From a checkpoint of a small transformer trained on Wikipedia.
Size: 14 layers, width 96, MLP 576 tanh GELU, vocabulary 8192, 3.86M parameters.
Architecture: LayerNorm before each block, learned positions, biases, untied embeddings.
Training: a variant of SOAP for these matrices, 3710 steps.
Each number is 128 + 24 x the weight over its row's rms, rounded and kept within 0 to 255. Layers, rows and columns count from 0. The size above them is the row's rms in percent of the matrix's.

# layer 3 MLP up, 576x96, rms 0.189, rows 40-56, columns 0-95
size [ 80  57  74 104  98 151  96 107 101  83 103  99  62 124  92 102  67]
[[145 144 102 103 162  90  70 119 140 139 131 111 128 107 131 134  99 177 115 119 138 147 142 133 135  88 124 136 146 143 140 129 104 166 127  98 115 149 112 120 142 118 138 152 146 147 101 131 101 124 126 166 166 143 170  93 129 127 134  99 123 139 128 104 171  93 120  60 141 157 125 105 152  75  87 149 120 108 124 135 143 157 157 117 142  85 153 159 150 146 162 131 118 159 159 126]
 [123 160 161 103 139 172 119 148 140 123 121 147  96 177  85 136  94 101 112 102 125 100 131 171 148 170 121 130 109  88 104  90 164 112 124 136 115 145 127 141 161 127 130 132 118 173 123 128 146 139 152 117 129 163 187 127 120 142 103 126 134 149 112  83 141 110 112  84 139 107 119 117 167 102 154 149 130 104 178 161 138 141 154 138 133 124 116 146 133 125 151 118 104  87 106  89]
 [116 131 189 150 160 100  93 114 101  84  82 162  94 140 112 109 143 116 105 140 135 115 109 157 112 132 123 135 141  80 107 165 148 133 126 125 143 154 113 177 160 161  91 121 143 135 116 138 148 124 101 130 114 112 113 140 185 167 134 110 166 112 167 151 140 111 125 114 149 128 108 158 116 122 117 106 111  94 144 156 160 123 156 113  97 131 136 137  86 128 124 124 150 150  84 136]
 [159 104 125  89 144 112 123 135 148 159 151 116 148 122 130 144 113 127 108 201 110 124 119 124 120 114  97 175  95 112 151 163  96 134 161 110 119  77 121 124 166 154  98 116 150 165 134 109 140 154 154 141 135 112 137 129 162 121 125 120 139 103 151  91 118 128 136 163 123 107 179 102 136 106 114 120  92 138 130  77 149  97 133 122  96 144 118 130 150 110 159 177 152 145  97  97]
 [134 104 131 132 155 119 138 126 125 114 133 138 152 113 148 122 136  85 174  96 159 159 111 130 105 139 112 170 109 118 161 116 122 129 161  89 125 139 111 116 125 128 127 141  96 117 129 160 135 164 114 104  75 146 134 101 126 144 102 167 178 103 191 109 140 157 141 180 117 154 155 170 141 147 129 149 120 165 119 111 133 121  72 115 116 118  83 140 155 126 128 163 121 102 135 152]
 [148 137 153  99 111 107 137 107 173 127 110 106 130  93 133 128 112 144 132 144 134 131  90 111 165 162 115 132 124 126 152 145 148 140 131 114 155 150 155 117 115 156 129 118 128 115 167 158 114 132 119 142 126 130 122 107 127 103 158 125 157 145 128 115 125 114 116 105 147 123 111 162 150 115 120  47 160 168 187 130 143 138 114 128  84 149 126  77 156 139 179 135 112  81  95  74]
 [135  92 155 147 101 152 148 116 127 133 125 121  83 131 119 104 148 155 110  93 105 158  53 123 179 129 143 126 124  92 115 117  97 144 163 133 144 133 109 151 163 150 103 107 124 151 147 142 123 139 105 141 140 136 140 104 150 142 132 164 145 128 148 121 143  82 127 111 121 138 128 160 110 127 116  78 161 120 138 116 151 135 157 143  94  74  80  79 153 120 152 143  93 130 125 101]
 [101 112 118 169 123 139 119  89 128 139 113 116 138 114  49 118 135  95 162 126 101 126 135 137 108 130 115 140 135  86 142 151 138 143 119 157 152 150 137 120 109 102 152 133  94 112 138 145 177 123 107  99 134 152 149 105 102  92 155 153 107 136 168 124 172  91 144 117 149 131 137 110  74  99 125 133 160 136 145 140 138 161 133 134 106 171 117 117 147 133 135  81  74 135 124  92]
 [104 100 147 155 142 165  84 161 111  92 119 148 140 147 119 172 161 120 112 156  98 139 108 113 102 133 104 149 152 164 108 122 119 122 166 152 157 171 125 127 119 135 103 114 116 104 142 165  88 120 117 126 184 104 108 109 131 170  96 164 123 102  86 134 111 100 113  99 105 135  89 144 155 129 144  98 139 139 140 148 131 130 103  88 144 173  87 123 131 140 156 142 127 109 134 118]
 [146 144 171  97  98 161 115 120 125 113 172 145  88 106  90  83 154 113 144 110 119 141 109 107 191 134 177 158 132 113  98 126 138 120 149 152 134 104 136 126 150  86 152 132 117 147 129 128 125 129 109 142 142 174 134 102 125 126 132 147 108  85 154 107 142 121 145 131 168 126 159 130 129 114 174 123 165 119 165 125 111 107 120 138 120 129 155 126 173  91 139 197 130 121 125 138]
 [120 138  99 172  81  84 154 123 112 131 129 160 154 114 101 145 143 128 140 143 108 108  93 126 177 180  89 122 159  82 104 109 152 168 136 136 144 140 158 132 111 124 151 158 128  87  79 174 107 172  99 126 150 108 126 133 148 136 145 129 128 123 107 145 159 114 123 108 123 133 113 181 121 148 102 143 119 124 129 130 119 113 145  84 121 105 130 119 131 148 119 103 173  98 130 104]
 [138 146 133 153  97 186  83 149 126 136 102 155 105 157 164 146 116 135 118 146 137 140 144 120 119  89 112 107 184 129 127 138 108  74 104  92 102 131 114  91 133 148 129 112 136 129 116 114 103 149 109 137 131 113  83 145 119  86 137 152 117 100 120 160 107 100 128 132 136 110 128  92 189 127 165 104 118 110 134 141 173 114  93 141 146 123 163 108 112 168 126 114 127 129 127 178]
 [119 111 113 118 137 125 143 143 160 152 160 112 145 120 163 110 162 166 169 127 162 153 125 115 141 116 123 146  92  93 151 142 120 122 119 128 127 107 121 124 114 102 126 143 127 146 182 153 106 164 135 156 157 147 131 114 146  83 138 149 119 126 155 122 128 103 166 135 134 132 160 154 155 109  87 145 182 137 165 147 102  61 138 110 160 130  92 165 171  98 145 124  93 121 136 112]
 [135 132  78  94 156 108 149 142 164  99 100 155 154 101 117  95  75 115 137 122 126 139  85 113 108 128 105 117 125 114 150 121 136 145 176 162 144 117 141 151 144 134 134 122 119 105  87 145 135 134 116 147 124 114  95  99 156 124 133 151 143 106 151 164 122 167 136 158 137 136 202 121 165 111 104 148 133 165 133 110 130 145 108 133  94 183  94 118 159 147 128 155 149 150 133 112]
 [144 149 151 137 161  83 153  92 146 199 162 128 169 148 101 123 117  96 121 156 162  99 118 148 142  94 128 160 112 151 114 123 115 135  94  85 138 158 154 123 150 105 154 141  95  70 132 139 126 120 118 115 177 108 138 136 138 102 144  93 121 113 128 123 118 102 123 120 166 129 118  65 151 147  94 109 124 149  88 126 132 135 158 102 133 130 103 141 143 121 145 109 125 142 126 138]
 [130 146 154 104 185 169 133  79 132 154 121 188 124 128 117 101 135 118 129 120 133 155 101 129 125 116 114 137  94 154 116 107 109 149 115 152 121 160 136 154 162 110 109 124 101 138 153 138 120  81 118  78 123 156 102 137 111  83 152 181 141 134 149 141 118 122 127 126 145 138 120 120 148 114 122  96 122 146  89 141 109 153 155 107 101 133  85 123 179 104 116 146 101 103 175 145]
 [144 111 120 133 131 122 174 125 175 160 114 163 141  60 120 153 118 120 156 115 174 115 120 134 114 151 140  84 146 113 121 155 142 119 109  94 135 160 123 162 139 101 100 133 111 122 148 119 118 142 111 152 156 126 109 152 107 114 167 148 118 113  84  79 109 122 124 125 162 134 137  88 138 162 143 132 166  95 117  90 150 158 119  91 135 125 117 126 116 126 160  85 110 118 145 177]]
# layer 3 MLP down (transposed), 576x96, rms 0.163, rows 40-55, columns 0-95
size [ 87  72  91  98  94 122  98 110  99  83  88  90  62 111 104  95]
[[111 147 104 118 116  86 157 164 155 140 124 121 146 124 126  97 154 119  94 117 176 156  90 173 146 112 123 120 127 111 146 141 107 153 139 114 131 134 165 141 122 157  79 150  95 145 137 157 166 165  71 157 125 131 128  91 169 149 139  61 139 150 156 114 159 112  89  89 129 143 139 104 127 119  93 122 112 131 128  98 146 141 142 139 143 114 148 112  98 162 140 120 135 113 116 136]
 [103 100 167  82 104 128  96 159 125 126 113 128  94 143 109 140 133 127 112  97  78 129  97 154 130 101 173  88 155 142  86 110 122 109 133 134 134 136 128 135 130  93 131 155  90 144 100 144 177 147 162 122 120 139 169 135  77 103 132 140 147 125 123  90 121 109 125 166 118 106 122 130 175  97  94 162  97 131 143 118 130 177 121 112 131 107 102 130 139 118 147 120  77 123 128 139]
 [125 204  95 119 131  76 109 125 141 130 140 157 114 117  85 159 130 121 112 138  98 126 144 117 160 140 134 110 120 143 110  93 133 124 132 108 113 126 132 137 126 152 138 102 119 131 134 151 158 164 122 153 177  89 102  95 166 109 132 139 143 148 109 151  99 106 116 174 125 166 181 149 156 121 165 122 171 163 109 142 129 125 111 112 151 123  72 121 122 140  97 113 153 137 107 120]
 [148 143 132 138  94 107  98 125  97 123 109 148 116  96  96 131 121 107 105 129 135  91 133 137 122  94 154 143 110 112  90 113  86 130  91  82 112 107 154 134 141 172 142 163 125 130 167 101 168  95 162 161 107 164 127 175 114 153 141 112 107 124 130 104 117 132 144 122 105 131 102 158 151 119 101 144 117 102 154  67 120 118 136 119 134 112 137 100 154 151 115 161 166 108 105  82]
 [133 128 159  97 117 128 119 103 118 133 129 107 132 114 129 110 167 111  59 109 119 156 132 114 112 118 153 147 111 134 165 100 109  64 120 117 117 117 136 115 100 116 118 141 166 152 113 150  60 143 147 138 136 133  99 126 171 148  99 142  95  95 142 122  95 161 158 143 152 155  89 162 132 151 170 123 116 144 107  92 141 100 128 106 135  84 146 121 106 167 150 113 133 121 137 135]
 [152 109 144 116 126 172  95 110 140 167 122 117 149 126 129 127 118 131 137 135 150 127  95  92 134 163 123 103 170 133 113 121  92 132  93  93 172 110 162 167  94 154 128  98 160  82 115 116 139 121 123 147 133 138 155 108 132 163 121 120 177 131 150 128  91  98  78 141 166 136 135 127 204 114 154 123 121  97 125 145 117  96 146 134 132 110 139 127 141 101 151 113 128 165 121 156]
 [128 113 137 127 150 145 116 119 171 157 108  83 105 110 110 134 159  77 129  94 149 134  57 155 128 109 136 119 108 149 118 139  94 121  97  87 127 150 122 122 124 159 137  84 111  66 104 125 108 114 116 117 150 117 131 175 140 141 129 100 134 126 170 124 136 110 116 112 165 157 124 141 102 116 145 103 147 142 146 139 150 183 152 118 161 120 109 145 164 125 105 147  99  93 131 133]
 [ 94 111 115 149  92 126 130 140 148 163 108 126 123 101 104 130 118 134 136 140 142 123 145 157 139 135  94 131 133  78 146 166 174 106 113 106 131 167 107 113 146 107 133 135  38 140 156 138 170  95 157 141 136 118 181 135 133 111 112  99 103 164 115 117 147 127 154 159 136 107 169 118 103  87 130 142 151 154 122 113 144 119 142 132 158 126 131  99 134 109 117  87 109 148  96 156]
 [210 120 160 102  91 159  97 105 112 128 117 142 149 139 120 121 136  89 116 155 133 118 125 160  99 140 111 146 165 137 158  92 115 125 131 132 171 128 159 150 135 155 126 145 125 154 146 163 132 112 140  88 109 147 150 152 159 144 151 156 153 132 122 140 135 142  87  82 129 116  93 108  92 150 111 101 116 147  88 123 120 122 128 140 153 167 140 161 109 140  95 104 113  83 117 127]
 [155 144 129 125 158 111 120 179 147  86 114 133 135 140 177  73 128 118 111 136 114 130 108 142 119 130  76 138 162 141 147 136 184 127 120 115 156 133 115 150 158 142 118 124 128 119 124 127 163 152  98 134 125 117 128 161 115 162 161 141 134 127 141  76  88 176 170 105  93 185 131 135 171 136 135  89 105 127 127  87 135 105 124 120 138 115 115 156 120 158 127 120 101 115 130 152]
 [128 105 153 110 171 159 104 141 119 102 128  96  99 149 136 125 149 117 141 125 130 134 169 135 103  94 158 137 123 159 154 101  99 130 136 132 106 110 136 157 123 131  92 132 109 174 184  98 142  77 109 146 104 134 115 115 144 149  88 145  88 123 123 145 119 185 131 174 150 135 116 121 124 119 141 130 108 145 143 147 133 145  97 196 110 131 154 116 128 121  79 160 120 164 122 144]
 [159 170 140 125 119  99 115 142  87 127 101 200 104 108 146 138 148 125  80 148 125 134 122 149 128 106  97 124 127  90 146  98 159  78 111 139 135 146 129 115 150 134 163  74 153 146 100 142 104 127 109 137 160  80 116 129 166 151 143 135 147 132 146 136 116 132 114 130 165 143 164 121 159  93 119  93 124 115 124 114 165 110 138 190 131  91 153 137 130 137 127 138 149 147 123 129]
 [158 112 114 114  97 146 110 109 126 112 121 117 118 121 118 123 137 128 172 120 127 134 144 139 136 140 124  99 111 102 159 156 134 125  85 164 127 107 168 123 180 122  94 152 114 130 216 120 142 135 116 143 124 119 109  90 156 117 135  81 160 133 135 103  70 139  99  86 143  97 135 114  92  93  76 116 130 124 140 172  94 121 122 111 147 126 149 151 105 110 125 130 152 148 129 123]
 [127 145  93 121  88 123 122  87 102 137 100 181 154 114 145 107  79 137 121 130 138 152 151 150 130 181 158 128 108 129 134 141 143 165 122 122  77 100 134 157 110 198  87 130 135 127  99 178 124 108 119 112 101 137 145 100 129 167 151 146 140 141 122 163 130 160 123 131 103 129 126 112 114 127 145 139 138 109 101 151 173  88 114 128 161 121 143 123 122 143 117 109 117 159 120  86]
 [135 173 138 148 136 151 140 102 153 165 162 102 133 167 111 104 124  87 153 156 150  83 149 156 146  77 135 101 172 164 120 133 160 152 107 122  82 120 147 140 125 129 184 135 111  84 114 143 129  94 118 123 118 132  57 142 122 123 147  91 134 128 147 166 136 139 133 114 150 137 155 125 145 125 135 135 146 150 100 116 143 105 143 100 101 147 110 167 107 133 142 111 133 108 115 136]
 [114 123  99 142 124 122 135 101 110 128 107 102 144 172 152 137 169 160 144 166 135 156  85 114 130 140 148 109  98 125 143 139 123 118 113 143 183  70  85 167 157 155 136 120 127 116 156 146 118 128 108 129 118 109 155 169 120 156 157  77 184 168 113 148 115 104 122 128 155  94  85 100  99 105 110 129 148 110 143 131 141 104 152 121 123 146 141 108 156 144 123 123  91 130 144 116]]